python train.py --n_layer=24 --d_model=128 --n_head=4 --n_kv_head=4 --head_dim=32 --vocab_size=2048 --positions="learned" --init_std_o=0.00637 --init_std_up=0.0442 --init_std_down=0.00637 --optimizer="ademamix" --warmup_steps=380 --train_tokens=379800000 --steps=5796 --dataset="wikipedia_en"
Each number is 128 + 24 x the weight over its row's rms, rounded and kept within 0 to 255. Layers, rows and columns count from 0. The size above them is the row's rms in percent of the matrix's.

# layer 15 MLP down (transposed), 512x128, rms 0.0528, rows 9-35, columns 0-127
size [ 91  95 120 117 118  96 123  92 114  90  85  97 108 100 117  91  93  88 112 105  89  94 107  90 111 112 106]
[[129 160 134 148 122 118 185 125 150 122  93 100 122 133 125 115 107 149 173 144 109 124 114 141 128 132 154 141 130 130 154 165 188 119  97 123 168 135 131 136 154  99 114 114 107 126 117 117 110  44 115  95  98 154 148 123 125 120 116 144 103 152 104 129 128 121 111 163  57 120 161 130  99 140  83 135 122 131  99  73 150 130 148 158  99 168 119 112 132 104 102 144 104 140 138 140 105 138 178 145 160 126 133  90 157 117 123 110 136 153  95 150 129 102 137 144 141 130 121 138 156 123 136 123 156  76 113 143]
 [ 91 116  81 127 106 127 133 133  97 113 133 105 142 150 200 132 137 132 156 126 113 133  97 157 135  91 160 169 140 161 135 150 125 131 138 141 164 113 132  77 110 153 107  71 124 144 179 138 151 132 133 108 112 130 168 112 130 123 167 159 141  80  92 104 157 102 177 147 104 146  95 103 135 157 156 130  90 117 111 174 120 161 117 102 130 100 113 149 108 144 135 161 117 115 111 110 112 152 128 118 108 171 141 148 106 125 124  98 126  99 140 113 112 145 107 125 148 145 140  91 152 139 116 120  85 137 108 126]
 [129 173 144 153 133 156 135 105 101 126 197 151 170 108  71 135 113 132 162 110 122 109 136 112  82 144 107 109 136 132 126 157 119 145 127 122  98 133 127 136  87 165 159 174  80 161 110 160 130 160 101 107 120 155 156 135 132 155  85 132 100 122 109 142 125 141 150 150 116  80 152  96 135 130  97 136  98 115 157 155  88 152 108 158 110  92 132 122 116 125 106 149 116 168 135 169 131  95 139 107 108 158 114 135 152  93 102 153 159 133 123 123 138 129 107 128 135 150 113 138  93 126 101 108 119 105 156 131]
 [148 163 138 154 124 128 111 143 123 138 113 146  89 124 139 150 117 169 138 118 115 119 116 113 124 144 144 135 126 147 173 122 134 109 120 117 134 161 125 100 127 151 126 152  88 135 158 107 121  90  74  84  80 146 163 134 123  99 144 139 148 133 128 170 135 124 123 179 125 108  81  96  93 144 127 127 124 117 185 116 147 164 128 152 171 112 138  90 142 137 102 128 131 151 166  86 109 135 119 106 139 113 140  69 138 127 159 101  99 144  92 133 160 115 122 130 197 120  99 116 105 131 115  94 143 168 119 111]
 [ 91  98 155 144 106 108 145 145 125 121  97  83 168 118 108 133 147 150 146 152 103 176  87 186 127 141 164 124 156 105 125 161 154 104 113 155 118 114 137 112 136 145  84 137 156 141 110 142 106 148 113 119 152 122  89 105 150 122 150 142 128 148 125 157 136 140 168 130 116 146 151 113 110 147 116 101 109 117 162 124 164 132 131 129 109 108 117 128 136  69 153 145  98  84 138 119 130 135  63 167  75 120 144 106 112 104 113 120 124 151 124 133 114 177 133 170 111 157 157 127 152 128  95 139 122  97 102 112]
 [145 123 101 121 102 165 166 110 132 128 102 151  78 132 146 102 130 166 126 174 144 132 117 101 101 160 141 144 128 121 137 147  82 156 128 155 119 107  99  61 158 139 147 128 109 145 182 126 135 113 120 140 120  97 173 112 127 141 135  94 133 148 148  83 145 138 117 151 109 108  79 124 110 161 173  98 103 152 140 150 142 126 157 144  96 155 150  97 108 146 125  91 119 141 130 145  93 148 105 123 150 146 149 144  72 126 100 115 134 120 128 122 124 137 166 125 129  69 110 148 137 135 172 112 108 135 120 127]
 [106 118 129 109 117 170 143 118 177 141 130  99 163 113 122 145 112 139 142 162 154 108 121 112 165 121 110 109 122 119 137 149  96 148 126 120 135 113 118 127  76  98 140 142 124 121 136 150 119 140 115  83 132 133 118 168 126 173  99 138 155 148  99 112 129 143 115  99 131 104 154 145 105 167  94 115 130 136 103 119 130 129 100 143  92  87 139 129 127 165 125 119 104 115 127 167 158 179  91 115 123 116  94  90 129 133  70 133 102 155 127 194  83 154 132 145 145 126 106 146 161 158 142 103 132 121 179 177]
 [106 174  85 105 121 127 142  85 116 119 132 134 152 107 145 174 118 108 106 116 126 161 117 103 125 163 130 125 137 121 116 101 143 129 114 106 137 146 139 170 149 112 122 175 104 113 113  94 122 106 141 184 174 128 172 144 103 133 140  89 156 157 123 148 152 163 136 107 136 131 137 133 151 162 131 130 148 120 130 111 102 104  89 175  98  96 105 148 147 127 137 115 133 113  90 108 137 122 105 104 145 167 139 107  96 115 107  79 157 152 167 139 152  85 158 134 101 151 110 174 148 113 114 136  96  93 118 144]
 [155 120 143 174 103 156 106  82 154  84 176 106  68 120 146 100 158 105 125 131 121 116 175 128 159 110 123 138  95 110 158  93 169 121 101 123 139  93 158 123 129 111 135 106 124 151 148 170  90  89 146 117  90  99 190 115 113 111 118 151 133 155 141 115 144 126 135 148 142 108 144  89 153 152 142 108 137 164 126 134 121 139 164 146 126 105 197  81 128 155 134 117 134 120 125 136 131 108 134 141 132  90 114 128 144 131 118 131 145 158 136 100 146 119 146 108  95 133 147  99 126 117 119 138 105 100 106 148]
 [181 121 154 107 114  98 161 127 125  81 126 120 153 113 107 102 114 141  67 109 150  92 145 142 149 134  96 153  95 101 106 116 151 142 108  84  95 138 167 150 150 103 148 122 163 120 125 120 147 160 155 126 139 134  90 153 130 102 119 121 161 162  76 124 135 156 141 118 124  92 125 144 165 104 150 137 146 134 135 125 122 135 145 132 120 166 146  99 121  66 109 139 149 173 136 158 102 101 150 167 174 123 109  77 146 111 154 159 136 106 118 114 149 119 138 113 127 160 120 136 119 101  99 139 133 114 109 112]
 [104 131 124 102 128 137 167 160 152  83 145 105 158 115 135  78 159 154 167  96 124  64 152 142 136  90 150 104 149 157 103  61 116 139 139 154 146 130 128 122  83  96 114 149 110 119 142 143  95 126 127 162 132 120  85 128 140 148 116 142 107 126  78 116 135 145  97 128 113 147 143 153 126  95 139 134 166 119 124 102  98 161 173 110 141 107 132 107 145 102 108 127 157 113 130 103 149 126 110  74 125  97 159 118 157 160 136 148 124 183 122 142 134 133 144 125 129 136 125 122 134 108 122 108 171 142 164 111]
 [144 131 142 127 127 108 110 139 177 114  94 132 146 124 150 164 115 105 124 172 132 149  95 156  98 138 118 137 113 125 125 134 106 118 132 121 122 198 107  95  74 148 105 138 145 131 141 153 122 126 136  78 110 134 114 188  96 111 117  97 119 146 141 150 136 136 115  84 125 175 141 150 131 147 103  65 109 120 109 147 110 160 116 142 123 121 131 169  87 143 123 129 113 109 150 157 149 133 129 116 133 162 144 135 103 103 124 103 131  94 111 121 149 140 130 172 108 148 153  79  79 189 132 120 119 154 116 141]
 [ 99 160 147 140 111 140 103 139 144 132 100 114 122 118 172 141 113 152 144 119 132 131 133 117 143 155  92 104 165 158 122 101  87 153 120  85 128 155 126 141 107  90 133 178 106 119 134 104 110 111 156 121 117 125 121 140 187 127  97 103  87 135 159 135  93 138 106 154 111 156 121  95 101 103 187  85 150 132 133 136 100 125 161 174 112 136 122 117 132 194 190 136 149 109  99 114 164 131 145 125 144 130 127 152 123 110  99 124 100 153 137 125 130 150 110 129 145 120  85 100 123 131 136  95 108 138 105 162]
 [110 142 155 137 113 136 114 155 152 145 109 155 162 166 140 132 125 112 143 117 113 163 103 101 117 136  81 128 146 149 152 104 147 151 154  90 131  83 146 143 114 112 106 170  85 153 127 120 163  85 110 149 124 162 103 132 139 104  96  91  97 125 131 171 146 123 153 140  83 108 156 134 173 135 105 127 131 147 127 142 116 119 157 154 135  79 144 140 107 114 127 135 113 167 107 122  90 115  95 106 169  68 146 125 134 133  97 130 142 139  96 122 151 145 166 115 133 142 147  80 141 148 173  91 126 104 115 116]
 [118 111  98 125 133 125 145 119 135 142 111 114 137 106 149 151 105 169 160 167 130 126 120  78  83 129 128 141 136 121 159 192  92 149 145 146 159 110 130 104 104 159 149 150 100 131 100 119 156 103 122 146  98 123 134 137 138 121 110 158  91 133 146 132 122 134 136 126 105 134  58 127 100 138 131  85 143  75 109 112 137  97 131 120 180 122 112  93 163 114 149 160 123 109  80 173 129 120 146 150 110 134 158 114 155  92 137 130 150 144 150 120 143  94 140 144 103 107 172 144 118 142 135  75 112 170 129 134]
 [119 136 126  66 133 147  61 154 109  70  98 181 124 139  96 113 117 100 112 132 129 125 104 122 157 119 136 100 140 148 102 101 129 105 133 141 111 130  98 137 135 140 167 136 148 180 123 135 111  86 135 114 162 134 152 145 158 140 138 147  91 120 125 119 156 151  91 100 147 108 166 150 120 131 128 117 173 114 147 122 147 141 136 150 124 109 131 116 138 194  91  84 125 114 133 119 122 130 194 156 146 157 153 129 156 104 131 113 115 140 132 146  96 132 131 138 112 112 116 167 129 125 164 163  95 114 116 112]
 [114 143 106 178 127 126 117 135 124 112 143 100 149 119 121 144 149 132 139 144 129 114 127 100 109 198 105 112 115 114 149 166 115 110 167 104 121 160  92 124 120 126 118 152 106  91 160 112 151  80 145 132 150 156 117 131 146 141 103 133 146 138 171 154 127 100 128 132 152 116 128 116 110 181 213 128 145 105 146  83  96 135  91 162 119  99  93 139 118 144 171 113 139 115 132 132 110 130 124 134 147 104 117 124 136 109 140  98 141 111 113  99  98 148 134 103 107 111 154  82 128 109  95 168 134 113 138 184]
 [164 167 128  87 134 156 168 151  63 113 149 160 121 119 168 121 156 125 116 127 144 137 150  75 155 132 104 113 110 174 129  79 106 148 125 110 120 131  70 130 101 191 100 150 101 120 156 105 104  93 113 118 126 126 113 106 109 113 148 132 134 130 130  70 127 157 103  94 121  93 103 141 118 106 146 156 124 133 133 138  95 137  98 122  88 122 148 167 150 160 131 119 145 139 172 143 167  96 146 114 110 111 124 136 129 123 138 145 152 134 161 102 140  95 127 131 131 154 157 131 126 151 131 112 157 133 113 122]
 [169 129  71 155 100 165 152 150 147 157 134 107 112 126 117 134 158 123 144 119 144 152 130 135 131 117 107 144 169  96 147 136  61 121 124 136 113 119 143 164 150 136 162 127 142 145 119 118 124  96 166  98 184 155 106 111 123 152 136 111  95 131 143 119 144 172 123  87 113 120 168 153 113 120 128 154 113 113 123 129 164 133 107  92 149 123 101 118 160  99 114 136 110 152 141 127 154 124 153  92 105  86 101 144 145 123  92 101 143 120 137 121  92 120  85 121 152 163 125 167 128 126 125  71  74 120 154 136]
 [133 167 112  66  92 115 117 126 144  89 145 136 161 130 152 144 115 136 108 141 112 143 117 112 135 113 177 122 152 177 156 158 137 183  98 109 155 137 172 157  87 136 120 120  94 164 115 122 119  96 118 122 137  73 172 142 154 105 100 141 121 183 102 112 167 109 128  96 128 119 129 123  73 130  91 123 104 116 124 125 168 147 118  98 134 113  79 123 108 130 138 130 123 134 103 106 139 119 112 148 156 121 154  69 138 146 136 127 119 131 121 165 138 147 144 110 149 135 129 106 138 163 149 107 123 136 137 102]
 [127 100 143 145 139 113 105 138  96 135 110 111 151 129 161 105 184 120  94 114 165 141 123 117 136 150 120  86  97 136 143 118 104 122 163 161 155 142 138 137 152 138 137 117  78 146 140 116 166 135  63 131 123 118 178  91 161 106 139  99 128 136 155 109 138 169 108 153 140 152 123  98 129 141 115 133 107 125 175 152 142 127 136 134 201  55 123 125 113 124 151 125 120 147 116 133 137 147 161 147 106 137 136 125 118  74 133 126 125 131 132 140 100 150 146  81 158 128  73  91 104 120 118 121 142 121 115 135]
 [ 99  81 107 108  93 107 176 136 161 160 127 151 149 120 100 176 124 136 116 130 163 112 132 167 128  90 141 130  94 114 117 117 105 132 154 136 117 101 129 112 128 153 163 122 121 101 130 135 120  92 133 134 157 137 134 151 116 108 143 145  93 106 174 138  97 153  94 130 127 166 122  88 119 113  86 146 130 128  84 170 124 140 107 135 148 139 103 136 145 137 151 129 115 102 173 113 145 157 138 102 146 123 138  98  98 118  92 126 137 163 118 129 111  90 167  96 183 111  95 190 150 110 153 113 103 133 131 153]
 [155  90 123 118 118 109  87 167 126  89 172 106 117 150  98 108 129 134  87 106 160 147 132 105 126 122 136 133 122 147 121 106 160  96 127 118 135 169 104 123 142 117 133 151 170 124 149 159 135 118 147 127 126 123  85 142 152  83 105 156 135 108 126 129 129 136 137  91 121 140 145 135 100 176 142 134 139 179  95 183 123 104 104  93 122 119 119 147 154  98  92 145 126 142 124 149 119 142  90 155 138 121 149  91 106 137  99 114  91 121 138 161 174 161 175  87  83 121 111 119 152 145 179 130 110 124 134 139]
 [132 116 105 123 104 173 127 127 119 157 125 134 163 139 153 159 173 157 150 121 129 144 122 175 104 135  98 148 112 105  85  75 104 103 139 139 135 115 190 172 160 140 133 124 119 166 145 115  99 136 115 125 106 100 109 107  96 132 145 105 128 130  80 140 132 106 133 153 159 135 167 145 121 124 109 170 132 172 189 131 122 116 163 133 121 131 129 125 126 119  69 141 127  93 123 137 107 112 132  86 100 145 144 101  97  98  90 134 125 148 149 152 145 114 104 120  90 124 119 123 157 150 129 113 102 174 114 144]
 [109 118  92 104 131 125 150 137 113 136 133 106  81  99 105 170 113 126 165 111 127 121 104 166 110 129 125 142 106 151 125 145 157 140 129 107  92 160 109 119 120 109  92  91 177 101 132 116  99 137 133 118 124 130 100 190 125  99 137 147 135 126  94 115 109 127  78 159 147 162 166 160 111 143  99  97 149 144 152 168 146 138 139 118 125 184 170 115 170 101 146 132 136 120 147 109  92 141 145 127 100 119 154 105 154 120 147 127 162 118 115 132 111 141 134 165 173 159  88 150 120 101 113 129 104  98  89 142]
 [109 132 106 105 128  62 167 191 111  77 149  90 155  97 145 148 111 119 108 128 109 130  98 134 143 117 176 154 115 164  91 106 122 128 148 119 130 128  91 105 134 109 135  71 155 135 129  93 105 158 113 122 142 107 118 122 118 121 154 122 158 135 153 124 160 131 129 141 132 127 136 169 121 150 118  89 115 147 144  94 139 112  83 129 106 149 149 104 136 148 108 129 129 113 148 161 138 126 143 168 118 131 153 131  99 154 139 119  88  93 128 138 143  75 141 108 166 126 118 155 183 136 181 122 142 122 133 138]
 [159 137 106 114 162 155 133 106 105 111  89 147 115 122 140 142 109 145 136 139 118 120  99  76 135 120 165 112  89 132 165 124 109 163 127 110 117 113 117  78 121 111 107 117 127 134 136 112 146  90 144 139 110 160 115 112 175 115 121 125 125 189  99 138 166 150 112 128 131 178 168 130 106 146 157 122 141 121 107 194 137 111 121 170 137 123 109 169 150 122  93 110  74 127 146 156 137  91 120 124 104  83 113 144 128 101 128  87 157 103 122 136 130  98 127 137 176 144 160 165 140 106 141 101 115 114 121 116]]
# layer 15 MLP up, 512x128, rms 0.0747, rows 10-36, columns 0-127
size [ 98 115 118 116 107 120  91 117  86  89  94 111 101 114  92 102  81 114 111  91 110 114  98 116 111  96  99]
[[136 151 136 132 124  90 129 163 174 109 141 161 143 118 105 151 140 142 125 122 105 121 184 139  92 147  97 146 135 139  94 149 143 103 136 129 130 140 109 171 104 172 133 110 120 146 134 115 111 168 128 143 119  97 119 115 115  98 173 141 143 113 113 111  97 137 133 119  80 107 138 117 102 202 101 119  95 112 104 163 116 111 132 120 153 150 199 113  98 115 117 117 120 107 168 136 135 110 102 145  88 157  86 143 105 130 121 112  67 142 114 135 119 160 139 125 124 122 139 141  94  80 128 148 137 109 137  97]
 [ 78 147 161 149 135 137 140 123 130 122 132 134 147 135 135 128 149 111 115 137 119  83 155  91 123 142  97 162 118 130 102 166 120 135 113 152 142 115  87 163 164 144 103  91 127 130 160 100 158 188 149 130 184 158  83 145 162 115 112 101 144  99 129 181 152 137 130 121 122 176 102 124 110 175 115 123 150 155 110 110 133 140 135 135 158 155 133  78 155 126 108  90 111 126 128 136 124 137  67 103 119 126  94 141 110 114 124 106 128 138  98 167 116 145  83 151 120  95 111 112 136 129  95 117 129 139 106 124]
 [109 169  85 101 122  94 150 127 139 113 138 121 101 142 161 165 152  82 105 113 134  86 116 143 163 157  88 169 138 107 149 150 138 132 146 108 126 119 122 129 151 151 142 113  94 163 121 167 155 130 113 150 141 121 105 149 159 100 107 148 120 121 143 166 157 162 104 160 123 131  96 154 166 154 168 143 173 135 109 133  77  90 133 123 142 115 118 108 111 115 100 106 111 129 110  88 142 118 117 131 117 127  77 117 120 132 141 131  91 195 130 114  88 139 128 136 138 111 142 138 121  99 118 121 101 138 178 149]
 [ 81 149 117 150 107 147 118 143 153 162 126 130 113 130 100 118 108 140 110 137 168 132 140 109 133  92 158 113 133 117 158 138  99 102 151 176 133 101 133 157  98 142 132 124 142 135 185 176 151 149 116 109 164 100 119 141 128 154 139 130  89  69 177 106 172 126 139 123 139 131  98 122  82 112 114 140 107 116 156 107 118  98 104 108 123 125 158 106 107 149 123 148 183 127 126 156 132 162  77 123 111 150 124 108 136 125 125 134 122 121 104 121 126 112 159 122 117 118 171  90 148 109 136 170 154 164 122  72]
 [124 127 125 180 124 122 122 173 135 144 133 131 140 133  91 161 119 141 127 104 135 132 116 109 147 159  59 139 134 125 113 144 122 146 140 123 131  65 114 151 148 134 153 140 115 109 111  91 106  95 148 147 159 123 141 116 127 102 128 115 104 143 111 167 142 131 171 124  60 148  99 163  90 152 144 128 170 113 139 151 148 159 126  84 158  93 113 125 108  82 146 123 129 111 132 110 132 132 140  89 114 157  93 116 120 160 113 152 128 169 113 152 143 107 104 133 124 148 144  88 137 108 103 102 150 170 114  77]
 [145 117 134 131  90  94  99 176 115 145  95 141 119 141 110 189 119  97 107 131 165 134 145 127 141 138 132 167 133 101 132 146 139 185 133 113 142 116  76 134 120 138 134 129  94 169 160 148 142 155 104 100 140 177 132 113 122 124 125 153  95 154 164 107 196 157  85 156 120 165 119 128 136 159 137 120 149 157 109 117 137  66 134  93 166 143 159 103 131 128 120  90 139  91 114 148 113 135 118 118 111 121 130 134 129 141 154 123 133 113 121 111  79 132 117 131 141 111  76  95 123 121 157 131 126 125 136 113]
 [120 132 161 131 123 121 131 155 155 141 130 137 102 147  93 118 120 179 126 131 144 125 162 137 104 105 136 129 176 144  90 165 111 120 107 144 203 133  78 131 117 102 128 125  99 132 142 149 124 129 129 114 120 144  49 142 127 143 144 122  73 101 132 113 113  92 104 171 118 134  93 132 128  79  98 158 112 144 121 109 132 103 128  80 141 111 124 126 141 137 111 139 125 101 136 118 120 137  98 132  67 123 133 186 141 142 125 101  96 125 101 163 131 143 122 119 162 168 164 128 164 126 109 143 149 124 116 128]
 [ 95 144 102 135 123 129 135 133 165 131 139 131 142 140  95 149  88 164  90 106 143 105 115 113 112 110 111 109 147 125 126 141  91 121 126 172 141 110 147 137 127 175 136 163  90 133 160 160 153 114 111 115 135 124 119 145 137 167 136 124  88  76 200 131  86 160 160 170 107 137 101 130 101 127 155 138 135 129 138 147 140 132  91 115 110 146  93 113 144  64 165  87 147 111 118 115 107 142 160 106 150 132 117 165 115 141 119 153 122 159 101 151 145 138 145  93 131 156 121 136 124 104 155 132 115 137  93  83]
 [ 96 115 153 130 119 104 124 130 181 154 121 126  60 130 144 123 168 105 156 115 141 130 109 131 163 136 143 159 114 109 117 157 103 152 138 105 149 163 121 140 108 121 148 141 134 136 160 128 104 128 105 160 123 185 126 105 122 170 149 136  92 111 150 135 116 111 142 117  83 154 125 190 134  99 121  88 113  95 120 156 130  88 100 134 141 102 139 116  76 131 148 112 113  79 142  98 135 135 164 133 119 169 149 146 129 105 124  99 135 132 118 114 171 169 110 124 117 174 129 129 155 128 150 110 151 148 114  82]
 [138 141 188 174 148 131 116 115 130 160  86 134  99 121 131 172 112 117 109 151 167 130 160 143  96 128 152 137  80  92 136 154 126 108  90 132 113  93  96 117 141 136 133 113 135  93 161 132  95 150 101 149 130 164 124 171 107 103 144 112 134 124 144 182 160 122  99 136  84 125 124 128 132 111  86 132 118 151 137 119 166 109 131 120 103 158 122 112 115 141 119 169 120 112 103 138 120 112  75 123 112 127 100 117 121 117 145 142 169 109  92 159  77 132 133  99 119 123 109 127 156 174 146 124 139 125 115 184]
 [108 128 146 111  76 142 103 173 137 141 130  71 138 170 108 130  95  99  82 143 139 117 132 127 147 135 125 137 101 113 139 149 151 143 130 120 181 118 116 158 144 130 167 111 109 169 147 124 102 151  96 160 115  97 131 141 123 148 154 126  83 115 145 120 138 129 124 128 124 174 129 176 144 129 148 140 146 127 113 131 109  66  89 133 142 137  94 104 120 172 123 116 156 158 109  96 139 134 124  83  90 181  96 153  80 128 143 156 126 138 113 125 111 134 120 147  79  94 114 120 108 152 138 107 130 117 116 109]
 [138 127 148 137  79 153 134 152 152 132 152 133 133 121  95 102 176 143 128  88 140 120 140 124 121 132  98 131 115 123  96 162 154 164 149 151 159  81 139 115 127 140 139 157 109 112 149 139 125 122 108 146 120 154  62 161 110 119 102 145 129 101 144 101 123 125 115 169 154 103 145 127  99 128  82 151  88 139 117 137 111 129 105 139 124 142 131  98 140 146 137 157 136 126 137 122 133 141 115 115 132 138 149 130 144 111 120  76  67 159  77  54 100 150 172 120 159 113 137 131 140 186 112 134 149 163 112 129]
 [129 150 142  93 101 158 111 131 132 104 112 159 138 105 116 144 123 119 156 130 166  85 145 121 118  91 100 139 100 153  79 132 121  94 164 156  79  96 154 132 139 135 169 119 130 135  98 120  87 137 114 155 126 129 146 186 113 186 102 122 100 116 123 139 123 133 146 134 107 119 116 147 124 109 113 115 126 155 158 101 114  86 143 121 106 125 130 148 145  74 123 151 119 148 129 135 145 139 118 172 106 141  92 142 181 151 109 108 111 143 140 137 100 116 179 137 100 131 190 104 130 170 132 142 129 151 144  93]
 [132 133 160 110 110 109 116 143 155 109 127 101 135 107 113 118 113 120 101 110 152  97 180  99 129 122 129 108 159 120 152 161 130 103  99 130 141 129 130 175 146 167 138 140 105  95 100 127 153 160 107 164 125 155  62 160 107  93 135 110 123  98 144 141 188 156 116 159  94 124 137 110 126 157 130 122 145 134 101 169 119 117 113 138 137 113  84 151 111 100 156 148 126 111 124 103 120 149  66 125 124 140 121 132 104 126 131 126 123 138 142 114  82 160 128 114 133 116 159 171 111 157 100 138 102 192 133 171]
 [131 135 110 173 112 111 153 155 128 131 138 141  81 154 114 138 163  99 129 104 141 138 145 120 157  95 113 124 135  93 157 129  92 144  74 138 136 108 174 129  90 140  90 117  71 133 136 153 132 134 180 161 120 135 120  88 113 137 123 194 103 131 113 134 127 115 137 171 106 144 129  94 152 140 115  84 153  78 127 118 139 105 110 137 141 139 136 140  85 161 182 123 116 121 127 127 143 122 107 125 113 101 106 113 124 135 112 140 108 198 145 160 168 117 140 143 138 124 137 154 105 124 142 159 122 114 133 157]
 [ 99 151 134 174  95  96 126 122 143 140 107 161 135 129 190 127 110 103  78 143 125 133 125 123 107  43 147  93 120 118 122 139 140 148 119 117 155 125 121 127 135 145 137 118 124 117 135  90 157 121 117 131 133 139 127  98 114 124 137 178 118 134 153 145  83 109 148 128 188 124 130 124 132 171 121 130  92 118 110 176 108 104 126 130 120 154 160 120 177 153 165 132 164 108 167 100  93 122 113 134 107 100 116 114 148 133 119 101 123 153 118 112  85 133 159  82 150 152 140 148 150 108 114 130 165 154 133 101]
 [151 129 189 113 145 122 107 123 157 146 149 135 158 154 113 170 165 110 120 105 115 113 128 170 159 104 143 126 104 115 121 120 103  94 153 135 157 118 139 110 128 121 160 152 102 128 148 126 118 163 125 114 123 154 104 135 116  95  98  93  92 128 121 141 128 136 132 158 122 139 137 136 153 167 163 142 117 152 105 112 179  66 120  77 166 133  97 136 158 103 107 113 137  91  99 101 126 192  79 140  91 135 133 111 141 106 114 154  92 143  98 133 101 101  88 122 102 118 118 118 155 137 144 139 108 118 157 135]
 [109 163 114 119 111 109 108 149 103 136 141 115 155 111 119 159 139 124 113 128 147  90 151 140 124 134 104 155 121  99 119 135 100 144 113 158 141 103 133 168 126 132 177 156 129 147 133 166 114 167 124 177 119  74  94 146 129 117 145 138 119 111 123 162 122  93 112 176 134 158 131  85 143 141 116 186 135 135  93 153 105 113  68 128  96 125 134 138 162 113 138 141 125 137 144 108 114  93 103  68 119 177  93  93 131 144 136 105 111 158 116 132  99 176 116 137 154 151  99 149 119 168 129 137 152 118 121 141]
 [121 132 149 133 101 137 126 137 129 154 159 131 102 139 112 169  71 135 101  74 122 128 116 144 129 112  90 116 160 116 112 132  99 100 118 162  86 126 131 154 114 147 143 103 142 129 138 155 136 183 136 119 127 141 146 171 115 145 110 167  97  90 168 101  94 150 102 148 103 157 108 139 151 199 158 155 137 116 144 119 154 148 136  97 155 138 111 109 105 111 146 132 118  92 100 117 132 155 122 125 130 109 144 128 128 135 121 126 156 186 141 116 121 116 133 127  73 150  93 124 120 126 120 105 107 181  82 141]
 [115 124 131 129  89  91 126 113 179 121 114 107  95 124  75 139 127 142 143 140  97 107 102 135 127 117  79 139 115 105 152 104 125 154 118 133 140 109 161 125  90 125 152  98 139 120 117 150 104 124 159 155 122 144 117 144 143 145 158 127 101  97 148 140 120 116 140 126 110  93 166 117 175 109 152  95 146 117  88 106  86 159 132 102 115 140 122 143 132 162 185 165 108 147 132  83 137 100  93 135 131 140 119 113 139 148  95 127 115 127 141 132 127 127 157 148 121  67 141 102 104 153 148 203 117 135 106  82]
 [123 144 131 132 106 144 101 124 110 150 161 148 147 115 123 194 141 125  98 132 151  95 118 150 149 129 105 141 130 119 151 122 183 128 136 133 167 129 141 145 134 111 135 123 127 108 138 124 118 136 159 117 137 137  49 141  94 127  75 124  90 121 133 137 126  88 109 149 124 174 128 146 144 119 130 126 116 112 113 130 119 116 124  83 167 146 112 133 146 109 112  79 123  90 162 118 172 143  70 157 102 151  77 139 134 116 137  70  97 162 113 133  90 149 151  93 141  89 137 129 136 127 170 106 128 137 140 125]
 [119 169 147 124 135 113 122 119 163 172 141 150 146  96  83 149 140 147  84 136 196 123  88 141 136 122 115 146 108 106 144 149 157 139 133 147 141  98 118 136 121 172 106 132  72  98 196 162 103 146 140  74 119 108 149 148 126 187 146 140 117 109 157 120 112 119 115 107 103 125 109 133 116 126 136 129 109 125 106  80 118 122 102 124 177 150 106  91 150 145 127 126 144 126 151 161 124 139 127  83 125 176 112 130 125 129 110  99 167 136 105 123 103 123 129 137 178 139 108 125 155 114 118 109 129 142 128 121]
 [ 95 113 143 116  88 127  96 134 148 134 156 133 100 159 150 149 180 135 134  99 113 139 146 124 125 123 115 142 101 123 163 115 122 135 111 126 137 130 130 103 148 161 162 141 119 132 160  92 123 121 162 143 103 145 100 144 121 100 125 114 112 136 165 166 145 160 109 130  88 194 151 136 159 126 115 128 109 133 100 152  98 158 131 113 113 121 122 134  87 130 119  93 114 126 150 103 128 138 118 125 107 113 141 122 114 114 101 121 154 197  58 169 106 120 180 104 116  89 101 104 171 119 155 137 120 150 104 172]
 [142 183 164 119  94 105 127 175 155 149 129 110  88 100 150 165 101 120  91 134 130 141 150 136 106 119 102 140 167 135 120 152 162 109 107 137 135 132 111 180 132 107 152 131 102 163 117 122 144 141  97 126 156  99 121 138  87 151  86 156  97 141 139 183 114 152 144 153 138 166 107 138 150 159 130 139  78 164 101 161 111 108 151 110 145 152 163  96 143 123 126 123 123 108 129  75 140 123 155  95 105  96 109 136  91 111  94 131 118 125  94 122 114 150 144 112 147 130 113 101 132 133  90 122 153 124 150 127]
 [104 138 130 128 109 149  85 174 154 161  77 135  95 149 110 122 115 159 119 133 141  93 100  91 136 125  89 164 169 148  98 118 161 136 100 143 142  89  96 172 135 150  96 120 124 147 160 162 138 122 112 149 158 126  94 133 105 120 141 147 105 124 157 114 125 104 102 102 125 149 147 128 123 150 142  96 120 126 105 180 112 140 128 124 173 168 145 157 119  97 124 152 159  84 137 121 146 149 148 156 119  99 100 152 130 142 112 110 155 102 117 135 108 132 135 126  89 163 128  96 119 101 168 118 122 173 123  94]
 [113 149 119 175 180 139 114 139 166 135 111 165 138 145 131 144  91 107 137  75 152  43 122  79 156 148 116 117 159 127  57 126 110 127 109 162 114  99 162 173 149 163 153 164 139 147 109 143 142 195 159 156 120 110 132 137 172 131 125 105  86 139 121 120  80 108 108 134 150 113 146 137 134 134 138 111  96  88 126 153 128 124 109 144 137 131 126 109 145 100 134 106 150 104 118 104 110 148 146 107 118 130 125 143 115 123 126 134 129 144 103 151 120 132 105 130 141 145 103 139 125 129 135 163 142 130 115 132]
 [ 98 139 185 121 141 105 117 133 128 136 102 116 133  89 141 159 156  95 130 157 127 106 148 154 157 165 131 130 118 132 129 150 124  98 132 130 168 153 120 197 119 153 163 114 119 137 155 152 118 126 135 161 118 141 113 133 167 136 106 147 111 132 122 128 117  92  78 110  80 138 105 148  96 137 143 118 133 103 127 123 122 109  81 147 129 121 142  83 112  96 151  89 153 168 146 128 123 150 127 133  44 123 128 117 102 117 128 108 105 175 145 108 133 118 123 129 159 128 110 132  97 116 140  84 127  91 176 109]]